Each number is 500 + 25 x the weight over its row's rms, rounded and kept within 0 to 999. Layers, rows and columns count from 0. Numbers have three digits each. The size before them is the row's rms in percent of the matrix's.

# v: layer 3 attention value, 256x256, rms 0.0602, rows 167-191, columns 128-255
# o: layer 3 attention output (transposed), 256x256, rms 0.0605, rows 167-190, columns 128-255
v167 102:485523493524424530431486484496485506529491511524498497494514505485533476469515510528481513497491490512517520460467478467511526503516502467518448529483529533480476525504522514483518489538498513425498501496442484514480512491531470467507497527482507495486437519479505502480476516485497493489483517488462465515440530500491476508532506490493511501494517522514520565484508444496494517472513
o167 097:491557522529476505529491507490485518525525539482491537525491509478490500472512541553492518485471526534501470475456485502463548504456462475480538539521509519510505507483512492501484530515512481509484454474465501516470547481493458488519519535536493450492476512482515472463509522487497521503482512521504502481485535534526515473471501538464534512519550492494478510511473458516489514449481
v168 093:496415495473488464511467487498504504508476500504444535561548485529485499558476509470522546534478488496469504512524513475464471523515487471484511491517436444485487487535493512497507505492499482519491497524499502549519536448516459489495511494505451524517498482479486508533509480537475478488483490544513503540481495530536534486520539502506529489491519520489497497536495475501510487467496
o168 090:557512522463500487512495458504501468516501476480506454466496504554516550482483451496515498452468470455502546519530500514522512473490478494501505545492518442479499498491478492474452496507510459515497566532521452489503521521496502467456508493514488513506483471508476476537518534464538497492507488482487495489520470482508497457497530503490497486474564476521514494487512479466477550478500
v169 101:486554513503491502502514501526541515530521503528496518496522488485429533494530520491515450474526527464512453473500491524515520508489489516526532501557510474473537508490467495536476525458504486530500490511519493465496572514508565480481516554471449528500499519496472480459515486465518483500524512535460520506489505530481475489491472490473477523499502516504521511537549467502484482468427
o169 093:434474453527487476502522535489497481506503526492474573487499484491498494522491490477448471496515527460490513514546512473508462541511500487492481499516499494501493485530516522568527494501510551456518526504537486522513463523480575496481461509497503499535497525508530476479471501541490508505522536502530491523531517505452479483484483470496492507494438494486495497515487532500482508507492
v170 086:496466476503494495529472491516472477502513521459536462518451493502519532506483512535510561484497503484493464506510523478497527489485470498471480504430495514500525495483501475495489555512483543436520489505524530496458489462516534514484537493502519510485458511513521475499482480512446462517462518557524498532525456480491463536490478533491499462496544445521498559491483521491499511533491
o170 091:506492532456487502444538441479485508505508441516477471471498483544485497484493477496568521497517511476487478494511554466531496485560522503501539520512511489516490528500497498477489491509472487521519504512529504475465496512541484511518485498507490547460513458477496518544517514471542467500480446496460553517499493502526488516502505527514480479496517467498492491497497461511462486479527
v171 108:523471516496435487505501486504495465494451520473565481505490488527537498528490482509482516470468487517527484531503527509510518514520529487509483508476486478528503491507531489502510511519514575491423509562489485467486496474538534482492483475495518492485489473472498463509526479468494461515525486490528463522530500494470501529489504516521482514419481487528503532473512486519489536529497
o171 090:512486540474503553482463490507487518483479522532500486517490489514456514438506481483523503471448541485486476523453511524507534522477496527458510499503513510498517555550452518476475524468516487472485531513516504522479502497506451489518480495496553471476453498466457506509512537469519510503497483461491490496527507501541540497473523398508476485519498521482474491534527524506504542552491
v172 108:494518476497469480508488474497521465555528488520508527500513522513496487431488486503486490495465518484484499512510513519464496520533473509523503493500514482501525517517424488480507506507491502527529496465476482471495522487493487506503459477477518534513506473461537490463535496511476509525495489526521511490447538476527513497487531528517496467509461491571538484488482491527488530450575
o172 095:577474515512511499497496507519477473474467487488540512496478502515531527473501454519513446483468528521491528494496482537494528510467467527480472493459486502464562470467500487483482542528554515535467458490491493473462533509470494515458500518462446452520488489513470515483487485526518501529512510470512506481454513498513448503477499458521502501548542523479538523507476537485479550515498
v173 110:505555528455486529497526489532539487522524508466474491492491500506522450524480491519483496518508477509506533467497492475475518495516486495519493484476446510486506557492488506515480488539490524475513507539544466490510509509550521493508484488497532440505495514489498502531516473497506540517498467480595527533476497487519513459502509538501453492474504512509515552520496494467476543497489
o173 105:495540507522496434478476489501487527518504454522472489519493449501490487511474557438534487522482507535496484521509473520461511511488516541506484503536458486468525490505493500524487459515514504482495508481464504556481507472536465510499473517494466499443512495501500493489501480513523495500450499532486474513517542484481502489503508469464473491494474504477521503497490496512454516457516
v174 110:532532506486489488524518535495480508518484504475562461474472533516465459485499499543488503468498482467508538516559522552518479494497535544522492503524472565525485496510512502450515488534497518471474528499508490532499459507467504498498490499478547459500476485504528496515508496508489520523492514508506524493518504497478491571479498523506506474507513478500537538496507510520512492483513
o174 101:551509515458501490489471491483509501512503489510469493503454542501483469473517523503495477489538479520529456519507506510510505500479504535487479512500456497486521536467491542508518529516449511469551482483484541506472465500516454521539497527548473499444492482490485522541495518532457455496482520488492525538467442552528526516490487502506515518518511449519464480493481514474519479458496
v175 110:502466506482479529505507502515505486537470508484465527496456514514515519522488473494487523494461492533528472496473513498514493500519502453554464488533472459490500498490491483541507545513507478573522515536520503482467525461555458478483505506516436503528527496506520519473515493495467499456521510492521506489526485528502505492478461490504494489538503509528503448499488534528468456532534
o175 091:510509495476492455514515516494464480434504544485499548492462506540520500511523499511506547462486504509479475541490491474461507523452512543500499535484491509534486492466519497452507467503517517514497510510474516566513510455517502482528484536484447501476486464506499466509504487488542491485502480510523505475462518520519473468499489481505488508484487505524478464517534504498508474512530
v176 101:515542471487525514524493494499472520456534480484521516478540478498543495480534502511505496487530484503453528479492469478493489501484521531485499518515513512485477491516507500511512505470511515518545521493529485515543468514487439486501498458509528519473561457496497491429478485501502536469458521547472532501489499506472490548517505510479504480508480481511509511519478521526488537518504
o176 100:507502536518472519538495541500471528499488539489552496496522493519479447488513486506503480487482527565509495501471487515517464484463515483512513463451479523503525494501469554528525492478523519486487463524481482578514500507496486519482497488502520422537493521527435473477549479501483516474482489550500490461498484544492497493470512470475498520528511490447475480502460506499544522473498
v177 112:502495491507521515507485526524496514463485466464483527474503476507433477565472498479464514491570497460467505498486522487493503512518504500517516507504477513502478499521508479542555523495542512484485485506540556451506493533478538489508439523519479492520532501508477578522493473524544510506569493460460494521485499483485512503508509501474503511552487477473456498513436479486517455519489
o177 100:498497496463486496525503529485484489520474514485512494495484534492515499482441471506484479525459485491484490487463517524477476499484495459506495494506500512461504542550487466527518522505511510489504497525506499470507500522479492481521499508479597485512485511488482519487443517502468530506484559491475447489472514504445471488522510451513519499493505532456483519454483574509523502511469
v178 103:519475498506493511512504530492562484510554502464540501487482464517518532523541490488528546498506532500509496455539482438507519489494482483485504533523530509497533519547505505482499497474526499509519471527505483522481490420519504486514464495507499480484496484460542510518514507487515526459475503519492512526505524469494492506506501479490519499528549529527471476483549492546483487497490
o178 096:527460532505502550535545514521527477494492496520529501502516496533456500501519461521505486513489535494514516482493502484546501503512486499539565534515465511484551515558492523568519519496551490470479494528497503451484513480496484511514519523521510479531475511532484501496474513487530552470495538526498504458499477481489468507464509543474525477524507503461548510471446520498502518551459
v179 105:467495529516496472501533510510537523501536525452527460462506464481510503509480503525474453479522520544507498536487511526488481488511524493529503521504513461495492483488477461477473501504520511508427504520503509496485499448473468518532505458512483511511474487501497476524494578486493493497471496518449470539510488512476523468455538541471528527498520528473539470480477496464506503491522
o179 097:466505510524500514539511495532493498506480499517488456505480502492461507515522491552494545515484479487465482522472465435493513502494536522484501488478463483506489520436479516501498476454489465543552474489498486518460482468506509548510504481489499475475490518501548470498490492510496525505507503548523530489425529531471482529510493490508473497464530555501500445494491478537525528541497
v180 088:451504469471519537506511493441537452520521474454531453449472517505546474492545474498523521501498473491503523501531500486513489449507510510499496528461511500494487522508480523524491524490517509439518502479530475498509485498495490484501473420525511477511506521495518500518524516479463508510473491505499479477473511476519491535541461523491494495447497526486487495497552502456481498461518
o180 094:502507464504502494529500509505489481492503536480532566554518513510533476502518516492460498531530481521477502517505481522440500516452487460504495527524479489495528484496533514524524524483500521476494478461474531485508468477477511481478532527493462460533503517509488479458470456540468499523519547521540492495510502480490502504471489482512502529441497517475474520488496515547542506499457
v181 101:539501503474500534500493497440526475497466477500505501506454531508483470526443482513436548495485509531489513469500472546454483491494490459518537513482424489491487489488470501486499499459497476481505492507547540491521499475582452498498518453502507528492512542513500480526533513510470486522505496489534497526486515522500519487482477488521503485538478521501525520512492506496470521502521
o181 093:540504531523555482513507505521535488562479503527494456493517482488502487517499453522507486521525527507496536502508481519475504456530492510492510542499528508449526523496497518533463491469511529512462485497455502504505514524518476511460474494515497520492475501514474464505512480530537483498497529531476542489537519518506480487505466496474494472545522523517505480515524509486477529469543
v182 096:509522492466522507543536532518504500503477499528462508518505533483496477524511481506532497505469508508550452488524504507492500497478525514511491511516504540484498466496454478429492501523478514528536512471512499500506494480479512500485485447515504496478489513495517465450506514498424485492483517517487543440520492526494486512523521485498502522518502516507482517487572510488491517557489
o182 090:494520498499514499484501520504484504510484483492538515524505489488504486525452491479462528534508496533479506530547473463462488498476495488510517496531520550508482467508501493554506487471483585471527548459481534545525489512455536488472539527514514487511545501501496481467444526532505502540513496482519532463475498511494507508470494491479486512483511482531486516504475507544547481472503
v183 108:506505441523502521521530523458527500503483488503496543497488521506456494453465518480442510497498537529472522473481483500514509544499487520544503487502491482528516489501453543518506490479494480503510496476498503499497554524538546488494479513505520503511514515479494499534547502497505549494506529490501526519506534473491452521492533517498482484508523511522505518507507492517484487501535
o183 108:551498477521521524522482511496509478515490464480478513489511529515492492496523494527544483483515493502537515528514522520528553519500470515512498532485512511470501518532520487477507480535515487460479505494524513461487484498497512478494508491512516526518513489512536488530487477485496448526510536474553484483519513492488494489494476556474509461517501504525553529536491501446478473505510
v184 105:496500517505496484478486523464522501498502500498497477462558508509524549539513522525502539506497516492476506536502478443506496505493456508483531489494559502491475532517498523593432533507499506496498456506480470528462496499501494488480517480500463512540451544482510496502511486490545500512469505527504511514481500477553493508511513495517504518489500517479490513491525551528544533466497
o184 089:525492494516511472537529530464502445480536531455505527497556546518513459476469464519478481473474497496480543537503505520473507471544505498503511534506521466497512481510523517508526514500581461464512483538498526483479485531518526484464532462430518460514468519505507505514516521502474481532536502508495441533506510518540477491483489510498475518464513538506514505498537527479455525514463
v185 099:497502505511489507490502483522479526531503460484501503506525477492505516489570508494507503467471503492472496515478466572470496518493504458500520508569485495483534495535514498532494494521480500452507536500533497542521494554474506510521493527500523581485535514493480508508508473503506519471512527551490486491484486494486495492481496541497461452484501512548520519511506491477540464470458
o185 091:477518492510465496529501496503491489515510508440532488511508488520500484569519472457515485507459542552467510508501505517491504496436487467522501470497512465505476482497504502537486511432464471486488434480510500522464512484477553520514515517445465456532492532502539468492528489481527493538496505540518470458474529416462499470434534522443520502495484436527474516496492485482531512488509
v186 109:524545514488495459498479500502473527470498519544521433476513505516510510518491470504508511530498474556540453492535511501478495535496522503471436473512541526498520545486472516510525466498496448524471489505459462564473519511488505486486495488528535463466514523495523494519507531500514497504499493481502496526495524442485470521518492524528530504471501472463474488542521512550529518530486
o186 100:451502476506482485525500503528487453500489514448503506486488473452499490523485494496502487523511524550467491505493502507456513493496468463496531469512492516490521484498464510540508525472509504479474491514472504538494494485497502507495516533480501466512497499503488498476485502499470510532509529509462488491489526491499477552506481484470532493474532543463520500488496487512489533486468
v187 099:521521515491472504494518492541497469497458544494485470516506508518511512514519499498531508507455522525515501493504496473508459514525495491518475495511511450510492517531505499489528465539454479569523522547470540524534480483503505530495512551517474455528531534496505537509555504487494461471484487498544501502472504510519513505460488493490458470461499476535453506498525520519479497487510
o187 095:517484467504539482514487542520504436495481469490469532564492508465504469524523521496517512520526493504524526505533461487509540530491535483500489514490547491515498431515503530469499476515509524492490558497481554517528494459516511483481497506493464500465494486538560455471494479521495494503475503537497511492515465477501546513515491511452486508452517502532482476488552523509507513506499
v188 094:504476551510514511466503489505498456542504510540520524467519513492496493456549517548521494497510534483530480472511471540532495509514497501532526481489507532495498481524565504477519506512540449522493508511491531501497520502491540487499447522490491504503511560490468526529525474481537500511523549517520533493495499541513542488499488516526496508549508510561549538488495491498482486507502
o188 100:502489500509504555520493493498516476496493508542506528492515508490502467506525509502459514473511518503509537497487436499557519501525477487494502503497501483485494471467502464508519516528482459507465489524516485461495517506525553495516497464480490506479483523514519460510499490496489477478486507528472524463490480487482468485475526544483509518502480489586500509553523482500487489515505
v189 105:525488463493499522475525490452479498535509475513505495487525470532483488496521494479488516499467519512487473508505482498527504470470525557495488488530500532505498523523509528497535515526502473509497490489476499570512492549477502509478492555545505490465484497474513500528556441470507520516481505518524508488512494463485474552493495539539512510486491515487515539518507502535484465516503
o189 098:497474490473463505471518490489497469500479505491516549500547517544515480487515469540515518514535511526497461502471519502474497533534491499481549491446496492523522500481511519478545518530519553494480499497504489482489508534481520498486524450477507504491495510506501515468515514492533462514544514480496527512469487466516510474454499514446520497490535508475517508527492503480499489503515
v190 102:458470498541445468511495506484501510482513494519511491498545445477498487489468522510539495487484532484509459530492541471528494487509470516471518487460507502476483486469515496529487502474512441478494534526478535501496509458424492502488460497478521485480495512540507556484461454457489504541471519477466493554514521488488531494498456478491481495445464549489487489474493506501508530496476
o190 094:464502507517543485482511496495505496475509490521464497519513499490511509437524492497497561469506500481524496503556575503537484555522550497477492494494528478501469538542491486459505449473529459485510487498496502496512478489497462533492485511563514542451545495512499538542494509484510507528473473479492512540514508507504536518531521539534460505518501510483529466518519507503493489498489
v191 098:517511500503489490471514498508506465557455495530447485494484439493480506484469503492496504521504497498481502472475511539496474494522493489464518498490470473512501495465517497516502508474500517484471493485479514508515511478487461495529480557511471483544501511546472484527490542514514484503518502466481541479497498479522526466520479523482516518568530505454496495539458520471545465460476